python train.py --n_kv_head=5 --activation="squared_relu" --norm_place="pre" --tie_embeddings=false --init="uniform" --beta1=0.9 --schedule="wsd" --decay_shape="linear"
Each number is 500 + 50 x the weight over its row's rms, rounded and kept within 0 to 999. Layers, rows and columns count from 0. Numbers have three digits each. The size before them is the row's rms in percent of the matrix's.

# layer 4 MLP up, 1280x320, rms 0.0789, rows 798-970, columns 0-79
094:536497465522449535536579482439497408518472509584505562439602587419429516527436593495519594412470483470524436492493461462482494465468452549435488539581463462588600476466563506551604535532459458537536425384478519456526493592420498543484576535
105:453483427451391464491488505535531518556512549456513531544529565423471612519496529511470504595450434606463481491554437431414449522522434639509556554555499508429478409471563540534527569544507533518537390392520486576580445552508496548421446482
095:530562553536474462582488560447516430453490450532556480511504534501471468468493556522511458466515445550537448552458493553485520467484530555576440435509542586443592463421536460537498507568439418566505535594461516601453463524368522541479522506
096:469501567475465432535523488459554440464425482505474560499482477419496466536571438477477513501502484591447442514512476377421539502444448416495512483507476443487501562506592517548459577614448524532597459452465518533543527485478560442497542491
105:474473478563427452521437507432547448495435474464495467491545634463439569467549554534525457538572368493495545526581551394485419440549437569468541535480547542464532507516496531463409497609531558523486447409450521504552534473566459434531488418
112:488489492546358504458437585423588552477458546575457449473522561572417548467459586524586587544555464539463412507436534449451458468535504488580469490511436478512431452470454507452488542484422536442492535425421451450453448441535512501468502461
102:464512379498464422400536486428538481514452522542461533505479574490477452484488544539486483500481463604511497474495438436421452435515603394440477559464340577520494444628503392584504514507517536513567371533425426491482441455420540405472534548
091:511455414470553544484481581373495491507480457430480482460479493572479467462552532432593504523466426506552473391485481441532538495629472498533459564517525504511447515581440577503510435503410514519588504533433543476472474503564510528453603450
106:382466456497464417463502545582495544495463495479495498516526546474584482475562573398418536424421549600509458449541508550449484536488452342479544460480469468535575471408585489460469485535503522481524450572529563589616520505508566586590547524
105:494571394562475503408476481459521488537465545539439609438527572523426568515538449564500503460487518395492487443442437527521499549538555519543408551575435521541433527485534463534509493467519581501511523567411536484458473471566531601465527441
105:584532517618487466515523518408507527489461598542456545432602597513478462524495573558556443540453443423483474528520417458511577463459503534525528459514571396417563547434561559518514483543460516474418444463499434428521512508449497488489482498
099:494476566530451435487432519550544462478428372492527494449502533534437433517528479540437515561537508490528536447614422490411534491534505422427517481490504549513471392432562517546517480502518512544600391469521493510545575543491474539452486530
098:414600451571462554373490526567521379427486421489429442494521499505519463495523551531537508525620415536476425505496560469517557527522517504520436497610452497545459523434527530522477495604525516514569448421540401572605509595491500588451534550
039:423517554573422467441474478484498478463422534572430480533526458462505498400472572555521553458505470558566459449501506496548523502588466438526522509567476589434462435428548498520573561531486533527589462528481561494517521505503496541452522489
106:428514463551515570560536589517485446499440446501551438556554541462388539464604546530530556518492459581512462594553445530441450497510500429435452488608468524467483535461597441545556615549542495501540555545504476515550543444443505482515575533
106:594489458471430384641462491524581587493458506569563473433597602381458489470581500524501554469519471491517539487571401482468482497542603431542429532486448532533450505527467490482494510471504568492613478462471474496506527465438541575408552543
127:560634451558484511574465480427469469539429485479486457484471434492447448517527491458488610431557498549554476431566507472554502526514565567489455466536439496523431520561536447543543512492545479507509443475497462510546479498442578458554523508
109:548541469538464512542469528494487554528492470495555491406503468440611432421514515481610401422535473555636556518466423587516440535496544461553503423357376476501417480492500446501541470477466467565479444529526547487421425564499611594457449507
109:482457586537458464473417462426479531486453516481523516459401559423468475412519536549498596423539518502486483455485433501587473492537454551560423469426505476406502398459525420528593490534564507626473515480567521566455500524525517452439468463
098:566414483554487464466466500501501476530458406502434445446433522443561461494536508437530417673534477524529526519633484442520381491441496543492460583457480525425525487386547538495538527506558468474514360492558460537479504473511429543567566487
100:516413485434529480584490518539493537392497497497418522462515600625525605503568515513460430436512567513437467581438416459465522616472434487467526565517503496534473444545472522484437489482529428444501468578421426478458516461516514450506425477
088:516419509483478488451479533451512422581496523517557505473524620514453632485514575557476493543503544628420495498565478516471471549468457465507533602507431463478477531440529425571539520620502528504579524501485461557646522505410461515421529433
088:498482521525515532546413469480446438530432477464504470464492572436495531460498488490507490561497551597529536442574514513546466513481562465440409515431475568514351510484574501541572606597524527559551469525443628563522442561525514501484522494
101:482441565459503398405472497510548492556459455491448417501594490380506539509471482531434564408523548590574485518505401499497552527530416445432417475468462565496498500534623515513470547443549467642575481505494467522455521611537448575487569535
098:508499544529433408419523586537451522537437451490505484424482556544484525475458520471546476535541429563474410505559468438454492553511510449484483544529573422493419469502577483478483523482437549535504530399509451635585516534573478559481572566
102:523528583538379334532461475439480522572496464577536458520581567485440442519549524520548515520483442504544500454528533500503388478512496587531454538396494541523531467462502515569449536569478537419475394465439547462546428460395464457509515500
095:498566490542377478449515478396501537513390628499483471473485430515424454484524445517488432469508512573514395484578523485505482520460521523519532506551441477374433509532477582538467464482565526506528510510444527489474503416531512473525477462
102:522558586471486492419405503411481459430498551542453567462579573574566586506512529579509526543467424580586574484477458497536455506533470456531533564488437542501442483447572467522485530540521454520496517465483497469480529554431427443449474430
103:484503550505505390412544449498474474469406441533502495361555488485434508444532462459575500472543403497491465524465520465487571476476475520547479597508486533536535478451525582471484594543512532565568465459379506583554426497482494546536618477
100:533581464551526559544476444477433487560468509578516474559555542475492514458490489438554569510534410585540499451513500454441502619476373449577555490421393511491502495487584579526449497496477568503504472535403585503458526507552534452569609364
121:546530512488414576431559536440568407418444593548515541563485590395429509491541480556583533446491484524475463400518457491413553555448574524523463530438460580409384553493558572531559509498546444579603511402541503490452456503473483570477549509
104:500470516573457470440505533421575435418518610528497529461604501471513480518506483563494560370666511464600511444627549507484525604575415533579425508586496417501409519478571510366532529484515499525415453534411460549541545521477555568564578444
101:432585561489478426423425498600504470466474491548566492490526518481486542418512526396504442426535493484590465560464509503457541418555496412580437456500511556566441517469466522576440546553464489533608537451535532449443563519384482542412522467
098:499517531494467519557461540513496475483482533474486490505513527505507438470463458438612513486525464471577473410516437481503507576565520588538485511484450556545477464437530490442434583587478551544526476414501472420504497516493496432374589512
104:489484525491476528441483525476531415528502435480561570498484509502651559416573575517559462555511488542475503483503498444575481613495507442556516536467445471340521532557487477554471463468425529498610522504505470410523516535481536496496554491
103:537494478414414462416471519522568468534478607513583547403496463507405459493482562531442598532461530533599412420492450513381546542568493438499491603437564531467520531423570486418456564484519425480565489573562428533585495438468466496405434528
093:525438419413477547546543445534499449541540454584426528473492435469499479515433535578541508550463493494537507535510485463502529501470541472533380535581439463471386500457524490614584522568465557464528484495517468440558605422457592544498397571
107:467459460622358479511547488443501535518431534524473533485376573449483468434462475482525639506498557545506409515449549416489429457519577554528480450570584433475519385462454531574503572510468433440506465563559477462529540542524477537495604425
098:460442523573506514470454521510477382573462425525453454471453464494509460503512517470488540455501430503432472526563520483464409523523437545441509602570545496530560552542640583471473500543566541492500483508596511431474478468452471541445468384
098:511490516441470440405535477569575451561475470371427393426549515562558509440411467527511640587524462455506448542446440562553496478463474470498457578609487567443498449478500495540520555501558453574531470545576436462516536584469484514520469490
096:469461523619464457437517441519391527484493452434518478424568496500477459424525561558516457507411512483497580511498548482445535498480512589468454475523486474516432482529459500517445475524460394607585480453430511418524484460510531465408558440
106:453515398507434536459523489500523481489443477623504539488480614536469558493495553455490481549425398577567509568481460506445514487532442623548498451572504555424434431487454513533506510594483551501520462468531525523545505478507500465434506526
097:486585477517464464561489405472427466535531433503517497443586541450505494395523510447600494573433464570593549505425507435544439548470429617515429459554505471580493468463529449570617516563475501564497391415507447406535389546468558603517571474
049:424496523539456494401497460509466462456447502440439467381467499534515475420476585460570515531435529520517486545564445448431524558498545454545417550477509535532476452456555492441459590510564449458557490444457563476472472493472563511483537459
099:502533496510451415504559411480479493486464575408475499580570541476483573459520484348545496451492494490483539435557477503480536581489526516512518511545476438453413536459575475602517548409444582434511463451547473527430480519525451559508550536
101:542562492511468479414407444471507514428464572404491525493583409402489595447449505564534670466473538477557418478447516516514515505444495486606399514414483486521567513503496423398473484483537578534550544567417481514524555557563617491470545397
101:459470473579470417473438537495462515460498449504456632525517475503561497467435490490493504557537491558571449453546553436472488535445449398486431467571454467437478521461494571484477588478425604469568404522446523539465511507567505466423588582
097:561446494507483503433447572502548495472490476465363375521483562470375572400567599478518521491550526542418474408545496469445499536566515508502501604552576438486529529515538512438465468468460469503569492504488500555567475419508560479501541458
103:542471515620459430498449445507551545471451518521447476524495504472504489396534511564531533568499389555582430510504511538392606529417503462485468430582519543426491572489416493581455471493478507527477489472515591482496554501515523460525473578
089:500642518456546442481542530471505499483489474459496521485522510549560430481480545482533563504504473544559504507455483477506519485528477471556403521577517489536395546506567408396464503624583516570625438593447484519524409537534478522415534409
098:491540382472464530461423544436515456550485537423436498497566529514577444466475512542544512590582416556514540450587452524559469484560416549487549536551488542534446469463569529504490474542467466477476443543524427516455451415379480560510461458
107:434484433597464547430527550529485459526409490556552432450560546500467447461468556460429457438587492556541396533480551488431471457568469493538446543456469519412391512415579522448513538549503503538487492426535469476480488580458550486527514498
097:558386464485462422470535545525498443513488487446513567486464550428548498492442615530425537480521544530455503559528481440401447472550515549521591538510481427489511459408510570421559540588539537434513387398436590434557501532536512556425467534
104:566476470465478583421468466392562551574478514450458506479520505509435521498481524556572545395452420496480385523567507521507470492495443515520539512468470564428441484524540450416542530555523519498529527452352521499479514437423564467537492511
095:610465484480530454518443521535467439460452450518457648523472471420483535495479485570542573559483487441502504485576490526539479475518548519444474522521512521428476476449471532542498482481574478472567361507544459464575445541377560488353441509
112:530590496581446506473497581417486590463461550537488547399447446521480552461579482436502480499545556512523458470474400530494474542480492559497416522440479482494454441405514483481501453471441456523522511486482529465505457451594449498503436392
104:601506561511454512537471443553451500484410493515467518547560449496533437535475506566455425494541494489524480525507527567536484520453422538598510570513537589451554501475537500385531542561537524504453486422589420466468565446545469467534483528
109:429497511442396478517527534487421550555467496501558384440412499535533525466531635498491551481624516497549517391488560452400443548517502563564452537510565514434490432442532597556511640468454554526470483465561598430567424550530541511529458610
103:481527484485492543490440403481487465375491511535523457421471570537523590524537547458558551433438473407497416508493474403401524522548487534564472501620469478404462497473493440448506498448423480611537391366554474529524496518530472474518466604
094:546470511462490461495558563532514493461438521464516388508464478454448502440510484494596452451487481485562452446490470551477558478507536560533432493484414450548468483543485484500579546563478547529611451494476484520558467535535546579422447522
103:465464442457454523493535538521467453529501505492496467412577537421454584463377483500451490551550506563448457466455547533520542566547495483460491523603454473458542422420425469522583519563512500472547478458474479511579488572558516496439482420
104:492473509483482360422451508520495442440485510544501559514551485476509462373525525471531614530475485487535432555504443543571503507545643519497532493544474460540430417522529451488594506492489577450521495523485577581531515471508513576503560540
096:570485445486484512525576562448553457573412449434514597423521494469482539512501528515624528577512426458566493451510515410492509558405496416603451504512447497495564605485455525495545548531573566505512467540487494471506600547468433452486553553
112:521491537543484505470494453471535503503375484598519501425506427484626477476495463479562535428553554563600496557474525441568527522500536438565541556469457469438496534519551491495566478442504457565591545556408507442574424536567539562441583503
038:461581507484403452499450461503529480533430589512440436410518563416530532415531607587573489517454449547501406600497469519449500558584457521528467560536468549487442462448494498434489531560582522501476413474501532505479550509437609529499501458
110:525507580529456515525423479452528491542468439601500548462551552435415501489456489557635465431571504606559514556472514452487521498569423510511446500542399515500505529612527522447483500505566563537449460528454443454430488498464554504345567463
106:495495488619442475468463507422462467511491486467567514471505514555430511480461493475576545515454459471495543436608548404486473590581491571508451523456471528463455531485494521462554472589574624531540444446474536503546472484565455579465524564
094:538474480491446446502462449554450459490425579501577549452552485475455494395534509494455517451485491521581386529580547466500473516490429540453539475484473573517478480449538484473499535519502510478476398504471465493506498551448530431481569501
103:541438569518466467546513448463354504449488437554518498556495476492364527511530559559544581518368419512577478493448443434404529435562557512581520494461494656485518549593421507581505499451524539501540471444434527456538511526472482473443467560
098:471485413530481527530531505477483512436469464581416534437497519572455527548460546473507640416507540451483418560507459404493518551482542491516489537465438560508376534443606592596578544550499594537527487435434429479521499468522468438442626482
095:534466383561456476435524559557502467517452594596504523565548510402585451493482553549572508464542495412511550491533516540540452525516482536520480514429438559458489486507527559440437524466396530537533435502521488530452495530455565496509410331
103:443453531529531449526457486581554431563442465445560590503385558506432581488456514472564551552449464495424454508547570433490460552414503530507485537481460528439482427579467591406594560440555456443647445494529593554455461506464589589489546544
096:459576472504510516484523524434500568588465524517460420490477530592511533515529601431427470443524486511470558530582435533534435599597484558552531534518410488386434456482589535483462462515536527544491511494549392479533517526442452484493469472
102:485528489510404530486577485501561486539448499411498461484447463517514543459472568476455678494539510477418427484499524461528561521485421447544487569495394525489470483489494483528479524416402526421430537488595440511487422446490483436508472326
106:531523569445487527413537514399449459470455417539422495436463506426547539439535495483519561496553437500589429486469482473514557594462511480539497471471438498532449498402461522494570561441443533529534515418439425446541528549552480487567536533
100:578493480492479508586476561519537460533465505544468556510469456474591571437493562474529511508509469550382449498496409382525542523498504495483554480517557414455521494489553479490434488486532500481515501484569460465482398574551421526512494507
100:589507510465449503520407536495501458539453589477504508527629551499519529419557622515406502500404472580495440494523494471382458525515477469511567474514458456463544526522462467453524488502514489473499415560540484482603508503563544449506591544
101:521503488523478507544443541566432474511460475411521467558515614512427487443527616451460493467380586516449462546459496543500527551540458521499508510536513532459496502617508594591506588486401509509537469439534434456521558475491483556469462559
101:600514511496479529470500546487516555499463524490469357488534436551479487437547500448505560424508431509555521390475487467498485557585508499521538489519542506467510510458455500506421578488412536401418528377592529426444495588516420540423448465
093:508506436454505419556423521423549474458480531498471581526477514583459494549502486523481555542507513506486477479514410541464546444511592534428475485518503454456464502521482522376538460478560550524554534506425484500593563524448499487525515481
095:458454481537438516497441483404527563488496507512511446387432460514578441451525481533444576515599520507479592503544481528567506506544428523587499540479504477477504489486529517449481559454600528575478438543497420499507451522562513588496598355
097:446450479550481419428442540481450467493537543564497571389619544453484612503447517489412585548463454494549501565567411466419428552475533530508413587518456520538581547476652566448628488530430484519457433502505513422585569533456538544437479443
097:467526501581473478443506527506475516539485516498408400415446555536471445482607492536496508441491451591485420444549553478489522555515482424522482492502499544450441545531518452510522488633567544509522492489582389508517488528522488557503490456
107:446482509468508539461530448486521468544479447545404461533575508506537442534404581434573613532506518446478521492565510406428440522496519461508508482433435448524486525461554575447465533516497513592546413467425344476617468475556496444602453507
107:493521530518511422429390433510396537400499499610425493519548460578376503513520496484416544390592489500511377515583430589514606483541524526564517639506520509424438489537534522523475541518494532482483435487576580541450518440433468529466512458
095:570463478416510487498591569477491586639465496569487378476425590532439466437549529437491543473430495509452445445447476491497569502458496453446433529471502462467486431559440522424541483450625478593548562567449468523463505484509549509498564570
111:550545540648445513431536531616544638494434546552478427511489479407501394503452544475527574500412502481530508554547512544487494526516525487614512615479483497428455483532520542522520463508528487555441488429477529572521473523407477570493444572
105:416544483617475486439462537596549453464461547486523543412520519541484555331467503517595521445473456504544464544565526500464545498523436489575422551561524494423432462442477577495432463613480533510586511417428418492497530484482451478368484469
098:425480522518425492444460487461546445442508514548537532469585551464454513492465552482476464515407490572517492553513500433406514522519457544486516513530518509521537479436547506508550596554530554572513526518434459474444472458580441512490508510
103:541444462594425436524543500492523477623463510464477547414529448475462594484502591497444500427510455502551624503540512564559383468499539442556445458586477555432402437502458420543510517559501513563575413481438500525497563550448516518469428504
053:511537483505333457458488534396516570443380439503479510520595612563428542486430536455484479478504433575564467453559478463519462521524449480581481463553489534435346434451504473500477541516492505497536465514461533442478474573462535549565539540
079:548577555570386549482466462469500486486476512512512438499479470426552521479546497475513476512619425574556542474444467554568456572575426517564565433555525566506427454466459536515576618432483551523471482460415541484475450514397485526514511501
094:538523433513437496473445555452487521462493527551451409500477496461455509520459541457544575450467500531517471438515501441456540530523374567619539499526429465448543529465557509470410689458444539507519393434558519330586401501532462576466496456
091:542486498487449397484527472480560492606464493526489529519450536564556460493462587513496509561443445478582397523449489513404465540427630499477462515543552586404464497551498508425564517526436518423552376433481606428469553536438499444576514521
101:441512534520455428497499452532499458559505494519520544478554539472519559471491509519494484605444444508494435479539417517453446501421489619506484478573530483424548494416563564501489516525570449383584427502534505533564490517388523545370580463
095:537461573530465480445560466524482424530507472503475495421503548503495512524497481501563511387573404456541535583467500499543544489505452534554496435510453461457545477530475513466535446491522512555494500553470561581431458484488445568415516405
102:474461539515416520502561526536492496540466471593461467543446450502479515494483569427473461629511540438548505508509400450405417527490506511521501504465524480435489493539473546486550494444513442475539436378395513515552548494456520452464523579
099:588537497556505463433458499441492434482440588513570502527507521529522539457539498454492531463572412546552413394479484510529529482577432451525406412603456461463506498470490535437551569500489551410522536410487528508474595425460517589451535418
120:439497493614438498427463442433505515509439530507542549442523528403495434441439483508593575505470469520497464489610576479567505487508508523554470504547511530418368490431581510481506481538567500433486504542552477540613508512461553483399416455
103:591438479477461420527458438553481492465477557552433425533466561508500535467547560420497501523565388530426566480565504501537443511526484469544501520422447481526481401500627508466565515431508520454514425588590465500561588540428626560446493435
113:486543531576438520552554538466412469481461534532460553520510532522524559411499506446578461565468479589531501554528496494566510501552499502466441504558496452527477440564543511658584490631474525512535346516357554554522516439428438475482550511
103:490500610486450534444446566479530478500488431450483465448475439536556448504438489505499486522446454440528457567579556536551440605532454613518507574519488548449417483514515487467513516581483426571595466519491465532468425573532484562490506590
110:490549492474400413555508585483485410511481586459532499442528514447447486534583523490472472441555497511482459378495523441439490595590499455517413525509470535499366465485532488483548489467516566576477459481448502500505486597562522494531453456
108:523557416502477522461491587437548510494513411494534495534561485534567518492464505484481504472397470517556409496551513474413436498521489428492461458473505593504437498472593446420502525579583494531581432412461473533494525470412465523389544470
109:424615409548512531407480518427550432533500520497506419447481495478500376529470478561477542565470525482621501433511429554423491449541524474537402526492419490505405486436486475522470468542446495614499519505503488551521476459492474616476456513
097:487550532483494451448587582467461476461450482483400399456535606627520482489510474442564551459547548496502461392542491409397559537410444457509497524461469518469431549547570523508556425550555520517605532506514520564500426519543516452517600517
105:421625497550454409442516494387481567550446542539439519441472519529536479502464477527543449498516592449482430440537474484511436465510523559433530455474447583478562414478469465493481552479446576521557477463411545503480514544506580558556569486
095:556532427539491568512502569455575476557517603493548508495464515509479509517447556528470501435501512516617533510561514467548420508471469456601530485516514551473496464541462449457480508536532553438562502440430444482423536467460537499510473598
117:489549474556475477464496391417546515408458510509530484556465504486520549424553498499457514476507501425539549525542498431448551560554446490570560581480498545534492456500478417502476485574461481498517486496390465545533443547550498477450495565
096:538397440578494583481415583465540498495464525444459388447529419458535491429470457496478428408521536508572508517483541457460477500516458539442569446529360443512518451500494608580519530499506428497556507520484456529502418589502505595523488371
106:541547588494464561408527430562551513446516548516549486478469491484436511478431554503509450395499486432447472561610527525517460466543501496562542560463419455552415489556617530458466550649531456447501430509491428578505482501510523492506419522
108:481537443497465466518515457423458481490507487545464419516579463467416453488533607417495432446471512573542470481503493445467519515520435548554429529509485427509457472502525434601491561565524523522492535350482562542477356443432452543489548476
094:532582466544455485427449525472563474429492452594472483368518479523568551397536459507503497444527426497534476561575396419566476532471381606576538476477509530521524465514455425513538487534498523503483432530451446435524497514528492409424561412
104:466538420455475509544532556489476488547454462499478510458441535502434501463497516578445491473472479589424436505528477408515463387494505574425491458493554507501484364536484510574554477582531575433525479491542493516511427503453522526582571536
097:437481494470524518445454505509512589392506492466499597418512453502495462520530473460562616433554528463441359510531518483537490495536568398517511525461443591526508525443569455439569447490441474586499398519466485485476502492492462509468528581
095:487473501537476527497467497527534575584445518523397471487463492539491518479473522510487482515540447491468508486642479487573430484524451417488526563470482440472584465511516497438436556495542540463493518537541529484445431494546525498426554536
064:470466492502461468475467474529500503485422538457435541460553571422487552427455592503480592558452459477563539584542454486492532494460465568554461454487399547520509398507490585429478592544580516519596516487484527494426491532467540512465501496
095:525481559527476463466530488405522474508509510596521462509512469468531437426507459522531484412549474570549493438555458581517548425564474486522514487571497482427347509369542566508512523522463564538449519539479481595585475531442521547529487443
102:537461507613424495503446624482473526441455585572486518509469456465519405416463461514534505525494531458430454522536488500560488479432435525510517391529511425343488481479535547466512529509430505427492414467542449425444473555534431542549543374
102:536534549517458521525439537452489491470405660578501459547492519544482494503348538479461601488507433517559386439537554505525504501507459568530498578476510563459490499460511539440461547456492454497487527519511482483458463478527555481538550504
095:423594511465488474511416412483526343455475453472449515519439508506342473490486558480563473557466456513548450480472483575419469519517578516477397462569551425517534576509431592493638446554526453511556418506395507523481448477499512534498597495
100:513529489524477374475514587476466541422408479640458551526552465494424489568515478482499590458477543513526444530454552524527483453535447413562401468495463468477471423534420437462576541489450508544600405510388500557537480527530542524487565522
108:548544447562488556491547547473562434523472474516477480549557516491560558455459597501503455466474564489527447575541430495530454564504393507502473553528501498516557548421564550533511490536476472452477357381542422518539484506558486482522554535
102:460534489572487412422479537491578471536451534540463489488527521532517412470505495515451442455528494504442449462531556536516456458495559476551506455502521443381474476473580476508515519501408515386494500454562527508467501503495523547523484527
098:468525454525443446555455438555483496568479461565555388494547513500478473422421564508492500443527542520425433505568482484490438471568511465506488568523540540524464549487515487482500501468443585505429514521525553505594490584521472435528492495
094:436478527553426549473487496478585541490508536488517485425511514544474507534504576535469531478505495559451466467509407534413524632504506461492568482557544438489514504507552479510432518582512522469544524576484548509556446518597495425471515499
099:536546563540489525568399538515459565503468463513411425500448562480523516502533663554545464516552480512503545548511510469453342460520441480548530608462514527507560472531478578476484540555515514556538526444457493416454482458503444469433460527
095:480401475446466488540441470496501526561480498480604529397573431501425543453525519548546495608508424547486604489499529541470434500562573452472506525533591485435478477471458403504501461529508471475546565494488519484543427436475495543459467394
107:522536554580459532406561514488468470418466592544580454423550659444440520386482483496479595444532415514571496491579587506509543470554461533574468508491555564357383453461518567473440559566539525546493446553551460535497543579447469589438523468
101:561514440468487480475507491447473504514491454447483482473455439438583523468544561549526472502580507516482459555503530558496388513506503535501539598586482481469476464454570474560543522546490599455510507548502464443514578487539483509488567431
093:596506488519475557442554530455495484505466558558532547403534522476469478440570548511442497437487491616511540562559504404522480489568381445593546498499507513533510514488548554481478481527568582495530481565445538558539420522596444434527568435
098:501552536488413546450460531574546377469468527555440546472455514478497566526496585459422601622425470534460466480499476467528434482486503518496414474551525485476568474480451530527539512549544466472569445493492489482607515434523454490465585582
104:516550529419454493528540474494503546474499444495498505489502405443536461503498500554506437524546515634498519486452425527495499522603485465550477568432562544566405451489481562495488558497535546521464391408479488561531411536520572463448529538
097:561533519519421471453470505405531512523443538452546472499552549418443443500547539571584476459500487608527486548552520378416417597490568569464422476503465618471424546520470448511602559488590569579435524474476537437438534579535565465455511439
110:515492437503404476492523533524564616499446529499427490439534416503514440451395484460487516460433491548538464514500450525509519548537492583522539496456529525408487401487519480537475517496547547387463518483471514446425449515506564561505403569
108:574545593598445511371442419480476469434485631493525521430471510518464563410470450615503607511491437555516521520525488616523530456546493441577519448480491485407413514443522558469500482470561475510516519470507505538475517555498456510414459503
102:443462589575417517471444486514453516553481472551520572413454530427467444443572499439552452453559516579546570503521499497530494509517500597570518502534545580506449391523458493560461494519561455567470499493491560412466483565505494463412476404
115:544547526497468426556490440490538539525482456416527539467495567466438461464565545467462577553505524620652555517503524424563478456566429504558508486423519551503579560429481506554486470568588487507512450621493500524469464540427529504391459406
109:494491592512491424469572564533471467600499446495483435484584474448460597494457436484505481492574495450569599556475422546542436533459464487521539493486532595472462499518556509506511556494497568465532390518415457433542533531484486491412431470
094:511531512535479412470479526466577473559491444432555517463442492430476550515505477501515418495453478437529489482479466520506435511493562650586453481578479466475393501499436550518540513408544557401629412538535502526519528484422593508536467520
099:446424501542438497512459536498454495524473448559473544498531475537460503482497514576626444465506506609505499500532524541518596541474409456508355628576508466505562500480556429493508447546473468430556476484399475619502434432508497575528590519
112:454430621577468477554470557495535519507488504517448485531497514464430436502511486536459518440472486448556460384426469540482558501545600474436488531512581462490366577461411412503482533483497508504524528426587579502478471443487452530542491462
094:600426485491415579498496544468498512495472517520498529498594577446490521518497528458447510548450476549536506570444570479502451530514497511483457516417455468510567529483613492491433526511517591582458446478502500369506442485567572456444528565
101:506512505529503546519369524549568586464454560516516550501451455468556504425566485528512485524443441519514466434455470530493529504523433516593502431558392533371444550493589527463562556537525487498516437488470442474484469540511448524464421517
095:463541585487459535610436426452497467576455437478436450513511428430411442490455516472518572504464534549465501480564523561506442501583442462481468536531399609478538475470484449482516502493582486560568514594504549489434486452518535526432497474
090:465515478423452478483532480570532487496427468456479477367496553524520512342524580493434549486564454522451453489479506420453571487591478601517521507489579451493501449466472397528492474466580514591507527488524471481467473509551467526500480453
097:520507552519460613502563492464626535522506560449479538456451433513601455566521573395495457515496432545470519539606508493567493523583539584576482485613537575456460461408637462498489576464480574421447457422596450488580534517531541491546493544
094:419481529478492502522500550469485513458420557479522532430543405469551436466447501388472500578476556536531456557475447513484471516569439505531562464456411524575429558537539464537609603641471536451581483377471507444477489515462471570479536513
097:487582365469469496514523510535504538500465502473482483490503490430491402476467492488409504520398567516477510589517472557461414442495482486464441565451436459495404489477533451586571459500444428490506428560493519498597490525403580527439439534
102:382455530590415518492488500446463552515450525550495492467569440510489552523583498587498534445511460565406442596460463531598557475408504497563505476522500491505517395498584434433554474419560485477593490556458537497529438490537524567511594436
107:532518477594435405450560519452448452460488477528637443476557521459551508492577490472587560500532455469577501484543551434484397493560530541481493520525466546462430397593587559533498461560538590475573487505558499504441514510503547515515532468
094:478537581538494490538467438596489548529473592506567489531493552401483473466575551460463539543495490667437519461489442544480414557504540455585495559491431562514463387462506474617497568491547573446508474538412620543509478453492551561386454573
124:454552454519542466450400509515489525476432527497514455528618442502601495594492577537486554494439469538465432486526482502533609502470543443554432466568435540447553535493594426477434465572484532477547517483435500543482431460469539596497531557
108:537438445442423434394523515506471525505474415575446485535463490478399501451477550562492565487501452529505509498672482500439586463526507435478477511537529550399401492403538589458491490517519486422488534517461474528553498549481534549496490513
091:475469516496525450486520556510455521488469571406466487518511536469599528478512482494503514478484348557547541439492401602505387540597512476513482457539416494509465482420523546525484562464429467544494523522430454517446445547506548500436467509
102:527506550443509402514448516409622423455471497593522512523601546485468467512530523477501501582559496541572506433537508523466523490525480459501545513533431518428484509388512504502547481519509504504542482587454524499594492501548466576483457500
103:487532505564526547474471386501403531474504482466413493535444475570469426492514569481564488477468517485527450492561523439520502470539498471454476518517456498411440535638504546504613530496519565526545476515486404599555485533508517519417591568
108:460441501508392506572526455544422513547461494483566457469526523566469501456514522473498461478469510486537516496495552367470469474449538505485458469618512470400420450507468431481589594518480558510549525479559549522445458566481469529462478550
094:414442502546503511574445532528525514473436386502514631558419476491482470473509501521500455556408533500514525396621401482440461535501453506448474416441497476408500481499459483525564504500583475501605474526543545504579542550477476462551455416
083:569488402608460449449486492414496458530484526580503487447613563436466504524444493514467527369456410515528509460606459517494526480425533526556514535560392578398478398489570541462560522585422529514527508420522408479580501501463458524518588431
102:492480430499506424542489421363550448520486571452425591383423578477454503460444593553522436565478460556475494530509459500451509491540558555465399486527445529492485411448486483453585523501517452493546360392447480465492473513380577555529542548
101:590539479532440495509506534473465550434433527480404517480533502403522499414542506519632480466478429444536505549463554422538493551471492589461552559452555554501506363600445467409526599534550589579522504450426482473471460534522541553435463377
042:477525475523411394558513518475455435534382467555379450516545572476513551447453541502488514525585459449495494520636462503429519463500509447568423585491512491380417523402514540471488534532538564486539453494502471469565532480504446549504580484
105:576494510490502555525511553473374534551486483541548551519531403475463433515503522554534538480492493539443471506516470553497535482455530524492454532583422535435445430369525453443557555514524536463563471573541598444541513561535467600415415578
098:671507535497489503508538482401458529500473439476350479432494558439499567483493535458568524476488392534505515470458563388466537499477562493602431590617475513550460543522422521466535571523531571485519417389448517511482494547493565567494547444
094:551496533468441505524551389485573521507379450495465454513495553466479510470553514550492462460567487544563505513478534506494446485578465515535522465477451603571538506481502462549521618560509497534526435517552497487483437569472595577485434533
090:496537553537444446478453566469489459466431541511478507534546552427540434467486499510498449502477504527541599499456478477505412490480447489430582391462541434452506454549456480465573520616473441518495531518400575506480489489435504470454566528
106:528456600530502399458492548443553514531445486479479461489405431464493548470505484509570532529475454525535629580493449489429448537523567395512520578551515425464481497418548571509462508465516562569450483487501455449480579498476465486378513520
104:543436474422450524516482545504466475555464540603448538411533590427618498470488470509437500536479499483465490511641469567591455466467433496492401506547554413496534525467585482490524580515408565482437392465587499555497458534545626524467552494
090:424546508582529473527458469480573460399446497458519543420499469527496470522484551533531451495432412568631467556488505493519565421401509525544445448482549450448520514515566498487478555510514474467602476421555464377506513466467467527453452533
095:568433437461531521529582471486595457514505490524389517417458488534569456470476490446473508475488516495477533559465480380489515580500469521578460539536519503502508496515528486519552514509432536396487515486365536519490498586583507595498506492
098:552517530573397512498468481561501565482466471441424495493533468479527479423530474483475433387562528575499483428484483491485485490539431482619575521558509431369528507434525393518534529446466550463547528458445491477464534469535561480533601447
098:433446481564409501607482439443558496576433463521553407503585599421405509498528512462464429470444436583474414480435440480560536464529447474546426507448474494500515503550566455463518487590493577545545444500457583453615453525461540494478539569